From a checkpoint of a small transformer trained on Wikipedia: width 192.
Each number is 128 + 32 x the weight over its row's rms, rounded and kept within 0 to 255. Layers, rows and columns count from 0. The size above them is the row's rms in percent of the matrix's.

# layer 10 attention output (transposed), 192x192, rms 0.129, rows 78-95, columns 0-95
size [ 97  90  99  99 100 100 102 102 101 101 101 104 109  97 108 100 100 101]
[[113  88  93  98  89 115 106  96  99 129 151 148 168 125  83 112 139  90 174  78 185  93 167 109 183 135 108 120  80 185 209 110 109 107 169  90 117 123 225 149 159 179 149  97  98 157 160 104 131 187 133  56 156 154 124  79 103 171 157 145  95 108 163 118 130 108 129 110 126 127 214 144  94 148 114 133 101 159 119  91 195 147 105  64 114 120 112 159 154 152 107 164 119 128 150 100]
 [104 149 121 149 149 128 115 117 180 128  86 112 147 125 123 165 103 110 135 125 107 152 163 132 119  80 147  87 149  95 111 114 106 116  62 157  82 115 107 224 154  72 183 123 121  69  99 201 127 125 167 145  82 134 166 134 110 100 143 169 149 138 184 122 185 157 146 100 108  72  46  90 110 126 139 159 199 177 116 145 104 104 129  87  93 176 131 122 127 139 149 131 123 170  89 129]
 [133 118 142 158  98 132 130  79  99 111  99 128 197 136 104  77 126 151  71 197 129 156 143 125 110 186 168 103 139 133 177 143  90 117 163 102 119  82 112 121 144 137  53  83 164  97  93  99 178 131 121 212 114  86 137 101 123 193  58 136 112  65 158 131 113 151 117 106 107 142 171 124 123 100 147 150 142 107  90 124  81  91 161 146 136 104 130 183 141  89 102 107  59 114 145 205]
 [130 114 102 103 124 130 128 131 152 110 110 114 120 110 136  93 104 136  54  54  82 181 202  52 105 105 114 118 163 133 129  94 149  86 102 119 107 122 117 155 151 128 168 159  96 108 125 145 141 142 117 135 136 126 131 149 114 140 234 100 149 164 149 114  96 133 112 157 122 124 140 113 112 165 146  81 125 145 126  65 103 101 126 119 140 137  79 132 184 132 108 163 134 187 139 123]
 [152 111  90 134 143 173 162 180  91 138 146  98 143 125 137  67 152 140 180  76 105 106 204 128  96 163 140 127 136 131 136 113 103 104 181  85 139  92 163  96 155 142  97 164  94 171  93 118  62 164 115  57 138 140 106 112 145 132 193  98  86 145 158 159 142 130 126 120 145 107 194 183  81 157 109 104  68 117 104 102 130 125 126 150 116 162 114 106 124 164 109 209 166 171 177  98]
 [156 121 156 135  97 135 134 134  67 113 142 113 148 135 112 118 108 134 150 131  73 181 152 111 136 159 133 136 130 124 122 124 108 145  85  75 149  99 182  75 145 139  57 170 170 163 139  38 181  98 105 158 122  97  76 135 161 160 103 154 114  68 127 175  85 108 108 130 138 128 216 106 185 183 119 124 101  69  91 136  86 171 166 122 151 180  74 148 157 115 129 135 101  87 170 176]
 [109  91 109 104 112 107 159 154  93 133 129 136 162 168 174 130 103 110 125  61 170  98 131 119 116 147 107  87  80 186 122 122 176 133 226 121  48  95 180 128 132 108 148 171 143 145 174 153 130 167 136  68 172 114 115 104 107 133 112  94  96 176 118 182  95  87 162 136 120 145 166 200  86  69 134 144 164 161 148  94 181 146 145  64 159 120 110 142 110 133 147 144 128 110 121 100]
 [119 100  90  98  98 172 139 132 139 152 128 123  99 157 153 144 173 100  90 131 169 168  83 161 130 155 130 171  79  81 110 119 149 115 127 112 143 153 129 124 121 151 154  89 148 152  76 111  89 172 135  97 193  89 205 132 110 116 102 122 146  99 132  94 104  70 147 195 127 189 142 111  97  67 139 172  51  93  91 156 116 137 137  86 168 102 189 153 122 131 112 139 136 144 132  79]
 [126 113 109 127 120 131  87 164 110 132 156 116 123 133 113 161 145 137 141  95 108 123 200 112  99  54  71 124 120 125 132  70  96 128  62  82 125 108 160 195 206 173 168 115  85  88 139 104  75 134 149 140 105 111 120  90 116 109 193 143 127 167 158 155  83 107 104 170 128 158 204 151 146 141 159 146 106 160 146  53 179 156 162 110 126 128 117 132 132 134 114  96 141 196 167  89]
 [127 102  93 118 124 148 144 124 140 162 141  92 111 190 144 121 175 139  76 193 147 127 110 167 146 100  96 137 140 134  63 115 177 100 146  88 183 166 106 115 145 149 155  96 105 131 105 117 169 133  79 196 130 175 143 137 118 118  62 141 135 106 141 140 111  97  93 155 103 135  77  97 140  85  89 169 122  89  55 168 103 100 126  86  66 155 133 154 166 101 142 126 127 108  96  99]
 [100 153 115 121 131 127 148 122 174 161  96 141 140 156  89 177  70  97  94 152 102 142 149  73 137  85  82 116 129 162 144 121 157 127  86 167  80 101 115 132  59 128 176 140  61 101 194 153 155 181 198 211 124 130 158 140  66 128  82 147 128 123 128 109 161 102  97 119 133 160 106 139 150 106 126 128 146 141  86 123 100  88 151  52 114 151 141 180  97 121 134 137 130  94 111  83]
 [106  82 108 148 105 171 104 130  97 113 139 133 175 120 172 111 149 158 173 105 103 136 159 172 183 144 132 134 149 144 135 131 117 151 105 106 106  95 135  97  71  82  85 136 101 120 159 109 124 126 123 101  69 134  95 136 147 134 104 146 172 135 116 107 169 168 139 127  94  80  39 150 171 244 126  80 210 172 150 155  73 119  69 127 103  87 123  98 123 148 118 158 130 130  88 189]
 [130 131 136  78 116 125 107 145 114 143 154 121 140 120 184  83 136 142 173  87 106 187 131 112 141 195 135  69 158 131 127 150 129 100 122 142 113 122 138  78 164 113  90 130 162 177  83 115 121 119 141 113 152  97 143 152 161 110 109 141 152 155 121 119 151 115 174 173  79 113 111  62 106 135 114 153  97 176  90 160  59 153 158 141 151 140 112 150 138 105 109 185 109 144 130 159]
 [140 148 102 197 107  93  70 167  69  90 155 158 107  76 127 130  73 117 157  94 126 139 146  81 123 118 143  74 162  84 134 126 134 129 113 135  96 142 114 152 158 151  78 131 122 139  64 177  28  61 137 140  76  97 127  95  72 138 174 141 167 187 124 139 108 120 120 131 149 157 149 132 109 123 142 173 109 151 144 136  92 180 213 130 161 103 159 116  74 143 121 110 147 158 157 175]
 [122 124 110  92 118 123 114 176 125 134 168  91  75 117 135 191 171 144 114 107 118 187 121  99 109 169  61 111 127 123 138  79 163 127 148 116  97 106 126  89 106 104 142 190  49 115 200 107 105  49 140 117 132 136 131 131  99 124  99  89 130 121  83 160  99 143  85 221 139 122  96 122 151 215 121 143  72 128 113 104 129  56 197 163 105 170 157 112 146 145 100 175 159  83 113 106]
 [121 107 119 105 118 138 142 130 119 126 123 133 136 152  80 170  70 117 161 102 136 105 126 111 117  86 129 128 103 133 104  99 146 115  82 118 119  86 146 201 122 147  88 155 111 127 151 162 133 132 159 156 149 153 125  99  86 168 123  86 123 160 103 169 139 134  95 121 133 176 155  89 113 127 102 126 136  86  81 136 119 122  81 106 122 137 146 150 114 113  86 110 187 142  82 103]
 [107 153 163 128 137  64 118  67 108 179 117 123 155  91 113 120 158 131 162 124 143 137 110 153 120 147 158 157 110 142 143 128 153 126 192 163 110 111 138 110 135  79 110  94  96 147 172  94 148 115 143 114 200 164 162 165 114  98 177 100 136 113 201 110 105 173 132 115 148 163 163 135 112 126  95 100 142  81 131 138 139  89 130 141 123 135 103 124 161 109 145  95 149  73 128 120]
 [160 117 122 135  98 130  83 141  87  82 113 125 212 123 112 193  82 167 177 136 172 103  86 143 184 102 191  89  91 116 177 123 128 110 114 112  65 118 161 123 160 130 109 160 168 143 105 182 151  96 152 130 109 164 119 142 137 115 118 169 134 152 139 175 109 145 138  52 122 182  88 110 172 126 113 106 122 125 147 222 181 169 126 122 115 115 151 160 125 133 142 106 128 165 149 137]]
# layer 10 attention value, 192x192, rms 0.128, rows 79-95, columns 0-95
size [114  99  96  80  84  99  88 100 100  86  88  83  95  96  99  89  84]
[[118 159 117 127 133 145 130 115 138 121 116 171 182 123 127 177  69  73 105 154 125 119 125 102  86  87 143  96 115 120 164  94  72 143  83 113 126  93 118 157 142 120 143 105  75 125 150 149 107  87 179 185  84 145 129 132  79 112 129 102 123 130 112 207 125 201  92  77 153 154 139 161  26 118 113  85 134  99 140 123 152 110 149 143 135  83 131 105 111  79 102 101 120 154 145 150]
 [131 113 106 162 145 151 128  90  88 109 114 119 167  90 108 153 157 135  42  90 130 163 125 153 119 145 105 150 123  64 123  98  81 108 113 115 108 160 129 161 122 148 112 142 143 130 187 145 158 171 150 157 172 128 102 139 111 143  78 132  70  67 195 158 144 183 115 150 149 146  91 137  85  29 128 118 136  84 116 137 136 104 148 179 147 117 188 129  96 198 107  87 128 112 146 170]
 [135 130 112 134 142 132 132 146  76 145 128 134 190 110 104 117  91  96 184 106  71 140 178  90  88 124 154 118 143 143 127 153 110 133  94 126 159 138 151 160 137 124 126 186 121 142  81 166  77  69 132 181  93 165 148 134 130 121 166  68 128 185  68 166 113 144 154 139 107 146 179 135 126 154 150  43 132  86 126 183 150 129 134  52 120 165  61 139 147 138  93 113  96 166 164 116]
 [146 130 130 125 176 113 132 115 197 120  87 131 150 112 184 129 110 132 165 162 108  96 149 108  74 154 183 103 141 178 120 137 160 158 139 130 179 139 171  97 127  86 128 151 142 118 103 153 146  62  98  69 180 159 115 106 148 120 208 121 103 133 134 133 107 108 177 140 119 115 204 159 192 107 111 102 105 179 118 188 110 116 112 118  97 180  91 141  54  97  85 121 137 159 114  96]
 [134 126 155 158 132 128 146 108  88 123 157 123 166  92 113 101 177 132 147 117  84 143 124  75 130 138 111 162 130 111 130 103 176  62 137 116 182 107 153 143 121  89 108 119 126 120 130  63 126 107  96 100 144 128 142  80 156 150 100 138 110  43 163  45 138 119 125 150 201 131 143 133 177 176  96  80 156  48 100 171  96 116 139 156 123 195 112 166 127 119 122 156 123  73 102 113]
 [147 115  99 132 116 126 128 125 184 127 110  98 108 134 136 115 122 152  99 149 182 174 128 118 139 138 154 109 103 188  61 135 175 183 149 122 114 135 162 134 137 155 122 139 136 112 179 223 155  74 120 158 124 124  86 100 144 115 105  91 123 212 110 137 100  93 177 133 109  99 166 104 158  95  77 120 147 142 127 174 159 177 107  75 112 165 122 128 151  80 139 198 144 168 124  90]
 [104 119 153  55 141 114 138 128 130 152 158 128  66 139 176 142 137 166 155 154 146 118  97 114 133 147  69 107 127 144  76 123 149 107 112 152 134 137  78 104 197  86 120 100 168 138 101 113 140 101 141  88 149 132 171 140 112 102 131 163 135 131 146 108 155 100 168 133  66 124 188  93 118 123 168 243 104 118  92  90 167 143 117 145 111 125 138 123 134 160 186 153 154 122 139  80]
 [147 139 153 128 107 176 153 170  92 147 147 153 134 142 135 136 109 101 134 159 105 108 134 105  28 130 123  96 145 156 138 120 190  88  89 126 145  67 192 174 155 112 141 157 110 144 101  99  98  99 108 108  70 218 150  63 111 115 197 108 100 185  90 199 101 119 139  62  80 178 213 160 162 109 156  83 129 131 126 161 118 145 108 112 116 185  14 144 134 100  95 101 136 129 150  99]
 [101 118 142 122 156 116 133 109 146 112 153 157  76 103 131 131 117 167  65 121 132  89 128 127  97 121 125 123 117 168  80 133  91 136 119 151 103 163  89 139 125  93 133 120 127 123 164 105 151 199 170 174 155  35 118 120 125 135 128 159 129 137 119 114 172 178  39 156 115  99 117 112  98 138 165 162 146 124 131  49  62 119 145 160 127  54 222  92 138 137 184 139 120 130 219 136]
 [123 116 113 135 101 131  83 115  57 136 160 113  98 132  71 188  76 128  92 179  82 222 157 130 144 143 148 115 132 191  89 112 116 126 107 134  85 120 160 189 128 143 124 117  98 143 103 127 111 152 123 157 107 117 117 116  90 141 100 116 134 149 170 213  97 164 162 111 131  97 172 100  97 110 149 159 119 151 151  97  89 138 134 109 113  96 138 109 137 156 119 109 102 135 178 139]
 [124 146 100 128 134 154 109 140 180 113 113 131 193 114 129 133 121 140 150 130  96  74 142 156 172 137 124 155 119  88 132 128  90 133 182 139 133 167 117 103  58  72 141 137  94 117 123 128 157 170 147 102  86 129  56 138 190 135 104 131 118 123 111 110 164 149  69 183 132 108  30 115 115 205  92  59 197 170 180 121 104 137 106 247 112  90 158 150 108  73  78 166 114 112  59 138]
 [123 131 106 129 184 150 131 140 120 143 150 139 168 139 144 104 154 220 123 164 168  65 107  26 140 158  98 111 109 115  62 109 123 117 160 154 156 145 144 126 100 119 122 150 144 144  78 134 110 103 113 118 125 151  69 177 150 108 100  82 126 135 119  74 149 145 118 140 119  87  85  57 107 123 171 122 104 136 105 152 133 146 158 152 106 119 148 141 102  91 139 219 137 133 153 116]
 [179 141 188 148 113 169 102 127  91 153 151  65 128 152 129 123 100 159 124 133  87 135 144 103 127 133  99 107 173 137 141  98 114 110  91 145 146 125 118 136 124 142 116 172 145 152  91 158 130  76 105 141 113 157 131 177 178 114 135 132 106 148 162 125 109 138 170  45 161 156 120  92 162  83 199 157  90 119 138 151 124 118  98 147 146 134  54 189 109 113 134  98 174 123  60 125]
 [147 136 142 127 123 134 112 109 124 134 150 152  73 132  83 116 114 170 123 128  44 103 154 126 134 159 137 140 112 123 112 161  89 184 163 156 106 160 214 106 151 116 129 120 126 158 141  79 113 148 123 158 131  88 141 119 188 140  86 106 172 125 122 154 132 136 159 134 128 108 113 117 183 169 121 186 138 117  98 104  68 106 143  96 110 147 171 115 104  65 121 166 111 126   4 147]
 [139 128 163 132 110 132 139 125 179 133 108 104 154 106 129 161  48 139 169 102 109 182 144  96  68 160 178 120 146 105 150 119 122 153 107 105 126 148 158 141 130  98 123 161 104 131 115 158 124 106 160 169 156 140  78  82 114 140 172 116 131  84 109 194 126 201 115 122 198 139 192 125 105 147  88 136 120 125 115 152  72 130 119  86 107  80 109 141 109 101  61 145 118 154 158 110]
 [133 106 149 130  93  62 138 123  94 137 106 143 126  60  67 137 209  49 130 102 133 145 121 147 159 134 147 127 133 195 201 185 116 103 154 129 121 161 149 141  83  93 117 123 123  96 104 145 191 111 126  99 178 149 178  77  72 152 141 177 140  36 193  93 124  60 107 125 180  61 160 134  98 133  95 156 111 112  69 143 136 134 135 144 153  94 141 133 143 118 138 213 130 114  88 144]
 [127 166 122 148 109 125 127 142 176 146 118 101 143 155 203 127 114 157 151 103 143 155  81 119 132 120 180 130 144 157 168  93 125 149  82 128 101 106 128 114 123 169 123 125 113 173  92 155  96 100 154 121 136 136  88 152 142 148 133 155 112 130  82 132  82 231  97  95 141 112 122  77  57 150 119  90 142  93 145 140 144 136 103 127 130  79  93 156 123 138  61 132 125 127 119 113]]
# layer 10 attention query, 192x192, rms 0.13, rows 96-114, columns 0-95
size [ 57  78 142 195  79  73  65  70  57  64 117  74  82  70  86  90  92  85  70]
[[126 137 136 149  88 192 164 155 130 112 137 129  73 145  89 174 132 182 190 146  64 169 134 119 108 165  81 118 113 126 137 145  99 153 113 112  79  81 135 142 123 174 131 145 150 118  96 147 115 116 186 106  87  96 101 136  85  99 173 166  81 150  87 118 141  93 148 101 138 152 119 112 158 127 101 158 103 148 116 131 146 161 113 167 130 149  95 156 137 160 146 169 114 113  70 128]
 [210 113  97 162 143 223 132 243 115  78  75 183 141 113 112 125 120 180 119 110 108 188 102 120  82 113 124 113 145 133 140 129 143  47 159 142 149  98 138 155 121 135 155 145 126 118  99 148 145 101 177 118 133 133 135 149  87 103 176 155 127  40 121 146 159 142 158 118 167 110 129  83 175 131 167 110 128 142 113 120 201 115 130 111 137 166 138 121 147 185  87  92 149 138 142 147]
 [190  87  56 165 159 173 146 213  94 100 109 167 119  61  51 162  98 119 125 139 135 125 114  86 145 141 101  88 132 108  97 126 139 129 136  89 161 127  71 150 103 142 100 134 128 107 145 107 140 133  93 107 123 111 100 137  82 124 164 102 130  86 189 158 134 193 170 127 131 178 141 105 137 105  95  86 114 128 172 138 142 157 122 117 170 145 123 158 149 146  88 129 148 119 101 160]
 [133 175 129 105  98 170 134 187 178 128 119 153 159 141 106 117 127 109 139 112 121 168 175 164 108  65 141 187 107 134 119 138 156 154 111 134  92  96  96  83 135 127 210 115 141 110 101 193  96 162 175 175  83 119 109 113 120  78  91  86 157 110 119 140  78  90 123 133  68 158 109 128  92 119 134 125 164 159  82 100 161  89 173 106  62 133 127  81  98  95 163 112 112 181 132  95]
 [105 103 157 166 144 130  95 111 120  97 138 108 116 165 203 121 158 182 141 115 117 113  92 164 137 132 149 141 168 108 183 103 122  75 114 123 100  55 146 145 122 182 127 126  94 151  49 140 128 124 122 118 138 130 160 157  91 144 143 207  90 130  81 139 120 125  45 167 181 143 104 137 136 173 195 155  97 135 120 116 190 139 104 136 152  90 156 116 119 160 117 171 185  76 148  78]
 [116  99 150 116  98 102 104  69 109 142 207 102 156 123 105  81 138 128 152 139 106 126 162 153 129 130 157 118 135 145 156 131 124  65  66 152 104 103 113 179 109 139 113 125  99 153  81 124 159 152 135  85 166 130 171 109 168 122  73 161 144 131  76 163 198 145 154  91 186 175 177 107  69 111 144 109 125 154  96  68 183 138 142  90 170 154  94 141 108 111  84 141 146 148 118 117]
 [ 17 207 228 132 188  39 170  71 194 140 117  49  92 155 161 128 134 132 135 171  99  79  76 137 131 160 176 169 171 155 142 123 106 117  92 115 141 150 141 147 138  76 113 103  82 159 142 129 132 182 122 109 146 113 118 113 166 160  97 136 170 161 128 126 160  92 114 100 127 117 115 130  73 179 162 108  87 133 126 132  53 144  73 128 113 117 102 133 164  91 170 140 138  89 146 111]
 [203  97  28 185 130 240 105 162  76  98 132 194 133 137  96  78 122 141 117  47  85 186 134 138 124 115 124 118 118 100 114 112 142  82 144 168 107 172 190 154 128 102 138 170 141  90 100 160 137 116 141 219  94  91 121 108  97 104 159 133 124  96 121 116 126  97 107 127 114 123 125 168 130 198 128  92 138  35  64 157 163  96 206 118 103 178 141 116 115 127 128 125 143 140 170 135]
 [187 129 172 147  68 151  47 144 182 109 114 106 132 106  87 115 123 208 190 106  49 165  76 118  97  71 139 119 161 130 137  97 147 115 146 118  68  74  68 116 130 124 121 133 114 118 153 112 137 161 174  99 113 145 156 131 158 117 114 146  98 120 156 117 120  74 115 129  94 119 100 126 187 130 129 164 115 118 101 181 114 113 145 118 116 152 148  69 159 173 102 135 114 122 147 138]
 [107 150 124 109 152 187  55 123 101 145 139 227 154 178 133 107 108  86 107 105 127 129 131 154 128  84 110 158 124  76 171 116 124 175 108 149 118 120 182  80 166 134 169 151 156 115 119 139 122  47 132 194 121 175 164 103 146 104 121 165 145 131 115 143 103  87  83 157  89 104 107 143 176  98 126 148 149 164 108 134 163 100 176  79 104 101 152 131 130 105 152 121 101 185 187  96]
 [180  84  17 137 122 255 118 234  92  91 104 233 145 113  74 129 117 131 158 109 132 181 164 103 134 109 133 137  99 114 103 138 155 146 102 121 137  95  94  87 105 160 155 117 167 125  98 133 119 140 152 184  56 100  92 142  93  90  99 101 143  48 119 157  65 144 123 155  87 169 133 107 146 122 133  86 171 132 124  96 147 117 173 114 123 143 116 106 109 165 118 113  98 174  97 119]
 [ 37 168 228 111 146  14 159  33 164 168 108  45 142 168 197 133 149 140 133 144 113 113  89 173  96 123 153 147 148 136 160 141  99 100 120 155 114 148 169 132 147 120 127 107  87 170 128 152 118 168 132 114 145 106 120 134 158 151 129 144 123 178 115  91 139  62  93 111 151  99 113 165 111 180 141 180 125 100  79 106 100  96 114 138 105 107 151 117 148 118 148 128 139 107 162  88]
 [148 135 164 171 143  61 111  55 123 109 114 124 120 145 200 144 142 177 113 122  91 111 116 244 130 135 125 156 120 135 154 146 102 102 143  78 136 107 182 161 155 128 102 114 131 140 130 134 153 156  85 118 147  89 153 152 102 127 127 177 112 126 118  64 153  94  77 115 152  71 122 118 124 124 163 165 116 156  83 136 159 115  61 179 159 132 132 115 144 180 130 161 194  75 175 102]
 [ 98 185  86 182 112 179 163 115 172 132 120 133 157 132 103  94 138 157 145 119 107 118 159 130 111 126 163 134 138 115 115 121  41 187 134 110 172 140  83 163 136 155 127  76 112 148 126 146 114 140  82 190 153  91 146 166  92 156 122 112  80 189 108 109  73 136 122  87 120 124 116 145 149 141  73  82 150 140  94 139  79  92 103 154  59 166  78 116 121 133 119 150 160 114 168 143]
 [119 151 169 139 161 140 130 111 222 183 128 102  88 181 200  89 139 133 109 141  90  94 110 110 104 142 175 164 149 130 128 100 134 111 140 160 143 134 180 104 138  87  96 120 120 124 115 181 109 109 130 156 160 131 112 112 118 196 148 204  96 179 149 125 122  77 137 126 157 108 122 171 149 153 182 152  66 135 100 198 105 144  72 106 138 135 109 129 159 158 157  97 129 101 177  70]
 [147 131 177 123 113  74 118 143 115  94 104 157 107 126 119 151 118  61 167 192 143 115 119 127 164 147  85 106 154 201 168 116  80 111  90 112 124 101 121  93 119 179 165 114 155 147 110 119 153 151 126  89  82 161 161 129 119 100 110  83 104 121 148 157 116 198 149  87 135 185 143 100 125  94 121 134 166 121 140 100 135 103 122 128 141 163 137  97 127 120 104 120  93 171  74 208]
 [121 102 140 136 112 162  96  76  83 106 200 163  90 109 102  70 150  92 149 146 114 184 119 122 178 153 103 127 135 170  79 127 116 141 156 138  94 154 120  91 127 169 152 140 126 118 154 111 131 152 128 167 106 138 103 141 105 139 119 148 112 128  96 179 161 130 150  59 119 172 114 119  86 174 141 133 142  95 103 124 123 110 171 164  81 152  91  86 161 118 103 100 107 136  80 224]
 [161 105 104 174 197 184  48 153 114  40 109 174  58 144 181 140 118 153 135 144 111 128  71 139 124 146 165 117 184 167 179  92 112  94 131 180 103  70 151 137 106 172 123 144 115 131  57 151 120 145 136 177  58 157 153 141 124 142 104 188 113  91 146 135 131 104  55 147 171 118 111 161 134 150 160 147  89 105 101 145 128 137 134  91 156 148 154  59 137 171 142 174 156 128 126 102]
 [143 159 161  82  99  83 118 111  70 145 116 111 152 154 151 162 129 135 144 146  83 123 111  71  55 163 144  91 154 131 141 148  52  97 187 161  92 146 135 127 125 183 105 120 156 208  82 151 170 153  99 135 136 164 105 198 117 116  95 207  70  95  57 154 125 186  90 141 140 153 126  99 163 136 140 132 148  99  71  66 106 115 151 115 163 129 126 196 118 108 101  94 148 172  97 131]]
# layer 10 attention key, 192x192, rms 0.127, rows 96-113, columns 0-95
size [ 89  90 101  84  71  84  77  72  81 121 160 110  80  62  68  80  76  71]
[[191 101 111 130 132 111  74  49 139  84 133  83 104 141 177 118 104 147 132  90  90 164 126 137 139 113 165  99 102 135 144  83 160 143 173 117 148 145 174 156 108 121  69 144 184  91 118 113 157 130 146  91 163 120 138  95 177 147 114 168 124 138 105 126 134 104 106 160 126  85 134 151 125 150 102 138 138  99 110 168 115 125 153  87 186 121 165 131 123 158  98 191 136 102 174 165]
 [199 216 129 116 160 103  59 129 148 103 145  43 112 140 112 103 137 158 113 124 102 152 103 138 145 133 122 116  85 154 170  36 219  98 118 159 108 123 140 161  95 173  70  55 153 105 115 120 102 135 127 130 138 143 128 132 175 160 144 137 141 150 145 113 133 134  73 113  83 118 169 142 118 135 133 115 122 124 120 133 164 142 129  91 120 118 149 103 130 141 136 133 121 144 107 119]
 [174 122  57 144 221 145 100 155 131  90 136 100  83  81 161  73 116 131 150 112 162 157 160 158 119  94 163 107 112 148 148  98 137 103 122 163 107 126  67  87 114 102  88 152 128  66 123 121 145 112 166 171 166 145 144  77 166  89 131 121 133 105 123 188  97 133  66 177 116 147 145  95 164 120 101 135 181 153 169 110 165  88 168  79 119 143 169 111  94 142 123 137 100 167 163 150]
 [111  84 155  89 112 136 123 106 150 104 153 149 134 165 124 111 130 106 156  91 150 155 163  89 160  46 138 171  83 161  97 155 175 134  64 156  85 111 121 117 150 179 194  59 167 129 101 161 117 144 160 170  95 134 174 132 130  76 122 106 142 133  93 143  58 101 135 128  97 129 139 154 135 155 108 133 146 142  91  77 109  81 214 115  17 132 134 103 103 136 144 127 105 175 127 105]
 [176 106  97 167  50 151 184 119 120 136 169 198 139 112 110 119  95  97 110 156 162 167 135 106 140 135 101 142 140 136 122 152 125 154 168 124 164  74  99 100  66 140 137 118  83 134  95 163 121 137 152 102  88  70 127 134  90 190 104 210 107 135 138 145 133 123  73 139 158 153  96 129 125 137  82 165 141 149 143  39 122 113 170 130 171 102 170 179 177 148 146 123 197 132 113 147]
 [127 146  83 109  89  48 203  94 139 132  91 143 117 151 164 130  62 130 124 115 155 121 128 102  65 138 182  96 131 118 111 187 103 144 150 140 133 164 128 146 151  63 140 183  55  71 116 111 159 118 116 145 149 126 154 111 174 120 103 145 148 195 109  94 109 104 125 131 104  90 115 121 136 147 123 117 114 202  98 116  73 162 140 135 158 114 121 177 220 117 108 132 155 114 143 151]
 [152  93  88 132 178 159 143  36 113 140 126 146  95 164 154 119  87 175 103 141 124 103  97 155  56 128 145 134  69 107 193 115 124 145 119 130 136 161 112 174 123  99 121 172 167 146 174 122 128 111  84 156 170 142 143 110 159 163 184 158 103 121 151 134  93 131  76 227 124 108 159 151 146 104 138 114 112  78 111 163 147 127 120 133 188 127 136 156 112 181 125 123 138 123 174  89]
 [118 124 185 141  56 147 157 215 145  96 156 153 141  93  75 147 154 103 119 159  59 140 123 126 145 101 122 176  94 150  71 118 104 111 132 153 152  88 106 156 133 140 134 136  62 108  87 110  91 127 159 139 156  71 153 153  95 155 146 192  92  83 172 110 166 110 170 131 134 162 152 144  54 115 152 125 146 173 119 104 166 145 169 109  72 101 149 151 106 155 148  84  58 133 155 157]
 [215 118 134 142  80  86 121  70 152  96 156  70 112 115 175 110 121 143 101 110 165 140 179 139 124 125 160  89 144 139  81  68 134  95 197 121  99 119 139 156 119 127  81 177 169  87 153 129 146 146 112  77 131 107 139 135 180 159 145 128 116 152 127 100 126 112 107 138 159 114 152 137 144 177 119 139 179 110 116 160  88 155 110 110 133 145 173 140 122 142 102 188  79  89 181 171]
 [ 62  72 129 126 149 150 142 153 130 159  57 211 167 131 105 149 149 102 145 145 147 104 126 111 162 162 139 164 151 122 127 212 102 159 111 117 136 144 138  75 123 121 198 138 103 156 144 140 137 128 152 175 124 106  96 151  87 108 175 111 118 126  84 104 117 128 106 122 121 138 130  98 145 125 131 136 126 104 153 106 113 127 125 169 126 105  59 139 162 142 130 100 133 158  97  70]
 [ 74  74 201 162 109 166 155 144 116 224  92 238 171 126 127 120 113 116 147 165  93  83 137 110 109 147 119 142 189 111 119 179  85 130  86  84 160 160 155 144 138 136 166 130 102 158  82 154 131 133 124 119 123 127 147 154  64 148 142 127 137 110 119 134 159 118 121  86 125 141  80 147 153 143 143 131 101 104 123 128 128 129 121 128 118 126 118 158 106 131 181 137 167 112  83 111]
 [198 108  62 161 182 157 112 132 153  60 151  87  83  49 132  80 111 145 163 106 107 165 134 126 118 118 199  86 112 165 122  90 126  96 147 146 162 121  74 142  85  98  85 181 140  71 135 108 138 137 158 131 166 135 144 110 111 106 160 131 130  77 112 164  96 157  92 171 110 140 135 123 144 127  86 107 180 148 167 123 160 127 167  71 124 144 183 106 137 155 112 131 138 130 130 177]
 [164 103  93 183 164 200 160 165  80 148 127 118 151  92  90 101  60 136 179 106 151 132  86 149 105 150 130  81 191 136 147 119 132 106 150 115 196 136 100  89 101 118 107 146 146 121 144 119 119 154 132 100 148 110  47 147 118 155 116  97 104  34 145 127 158 141 138 161 210 149 114 113 161 167 150 152 147 181 180 138 184 146  68 134 146 137 162 179  80 140 140 108 153 102  94 150]
 [ 70 130  60 122 141 179 132 138  95  93 115 127 144 135 125 163 140 197 174 141 111 176 140 112 180  90  92 147 129 146 101 106 207 122  74 129 189  88 109 161 125 105 106  50 148 129 107 155  80 194  85 138 115 120 122 138 119 101 126 144  38  86  92 198 144 191 132  49  46 129 140  97 119 127 123 140 148 148 157 106 170 127 123 128  96 101 161 155 149 133  61 113 167  81 143 113]
 [138 114 105 120 189 147 164 140 148 169 118 181 125 100 139 109  37 139 105 223 144 105  58  98 106 108 101  85 127 101 134 164  53 111 104 121 142 123 120  91 107 101 154 116 117 129 160 136 119 109 128 229 134  92 167  98 142 131 181 159  83 129 197 112 117 143  89 217 128 187 147 114 150 118 118  73 114  70 106  87 166 118 141 150 137 151 139 157 113 173 121  57  92 145 215 100]
 [126 123  99 113 147  98  82  92 148  86 129  88 105 157 158 118  84 103 152  90 116  98 156 133 188 153 107 137 156 137 147 113 146 128 148 158  95 107 154 155 165 151 122  84 107 121 153 143 165 160 105  78  93 135 122 138 142  92  76 114  75 177 119 143 154 116 155  36 129 101 126 120 123 110 100 153 108 154 138 110  95 147 104 115 140 137 104 104 173  59 149 171 149 140  48 108]
 [ 82 153 136 132 119 119 110  87 102  89 151 137  90 118 141 131  97 167  99 199 131 109 133 126 164 119 110 119 178 121 121 130  98  92  89 124  80 128 107 164 152 169 137 176  92  71 143  91 131 129 102  49  97  90 127 109 155 148 135 172  55 146 131 127 143  87 185 122 134  91 158 112 135 167 165 142 110 121 198  37 139 152  85 129 121 106  85 160 190 136 104 127 127  85 128 154]
 [145  96 127 160  91 168 125 182 111 136 149 134 110 107  95 113 100 120 123 163 131 114  56 116 125 138 138  99 151 116  96 129 118  83 184 151 137  72 125 183 127 146 139 149  15 129  66 107 140 153 108 116 115 130 158 158 106 165 120 176  52 131 171 133 176 133 174 111 167 160 137 139 125 126  87 138  82 130  86 122 168 166 101 115 187 171 116 166 187 168 157 150 140 170  54 119]]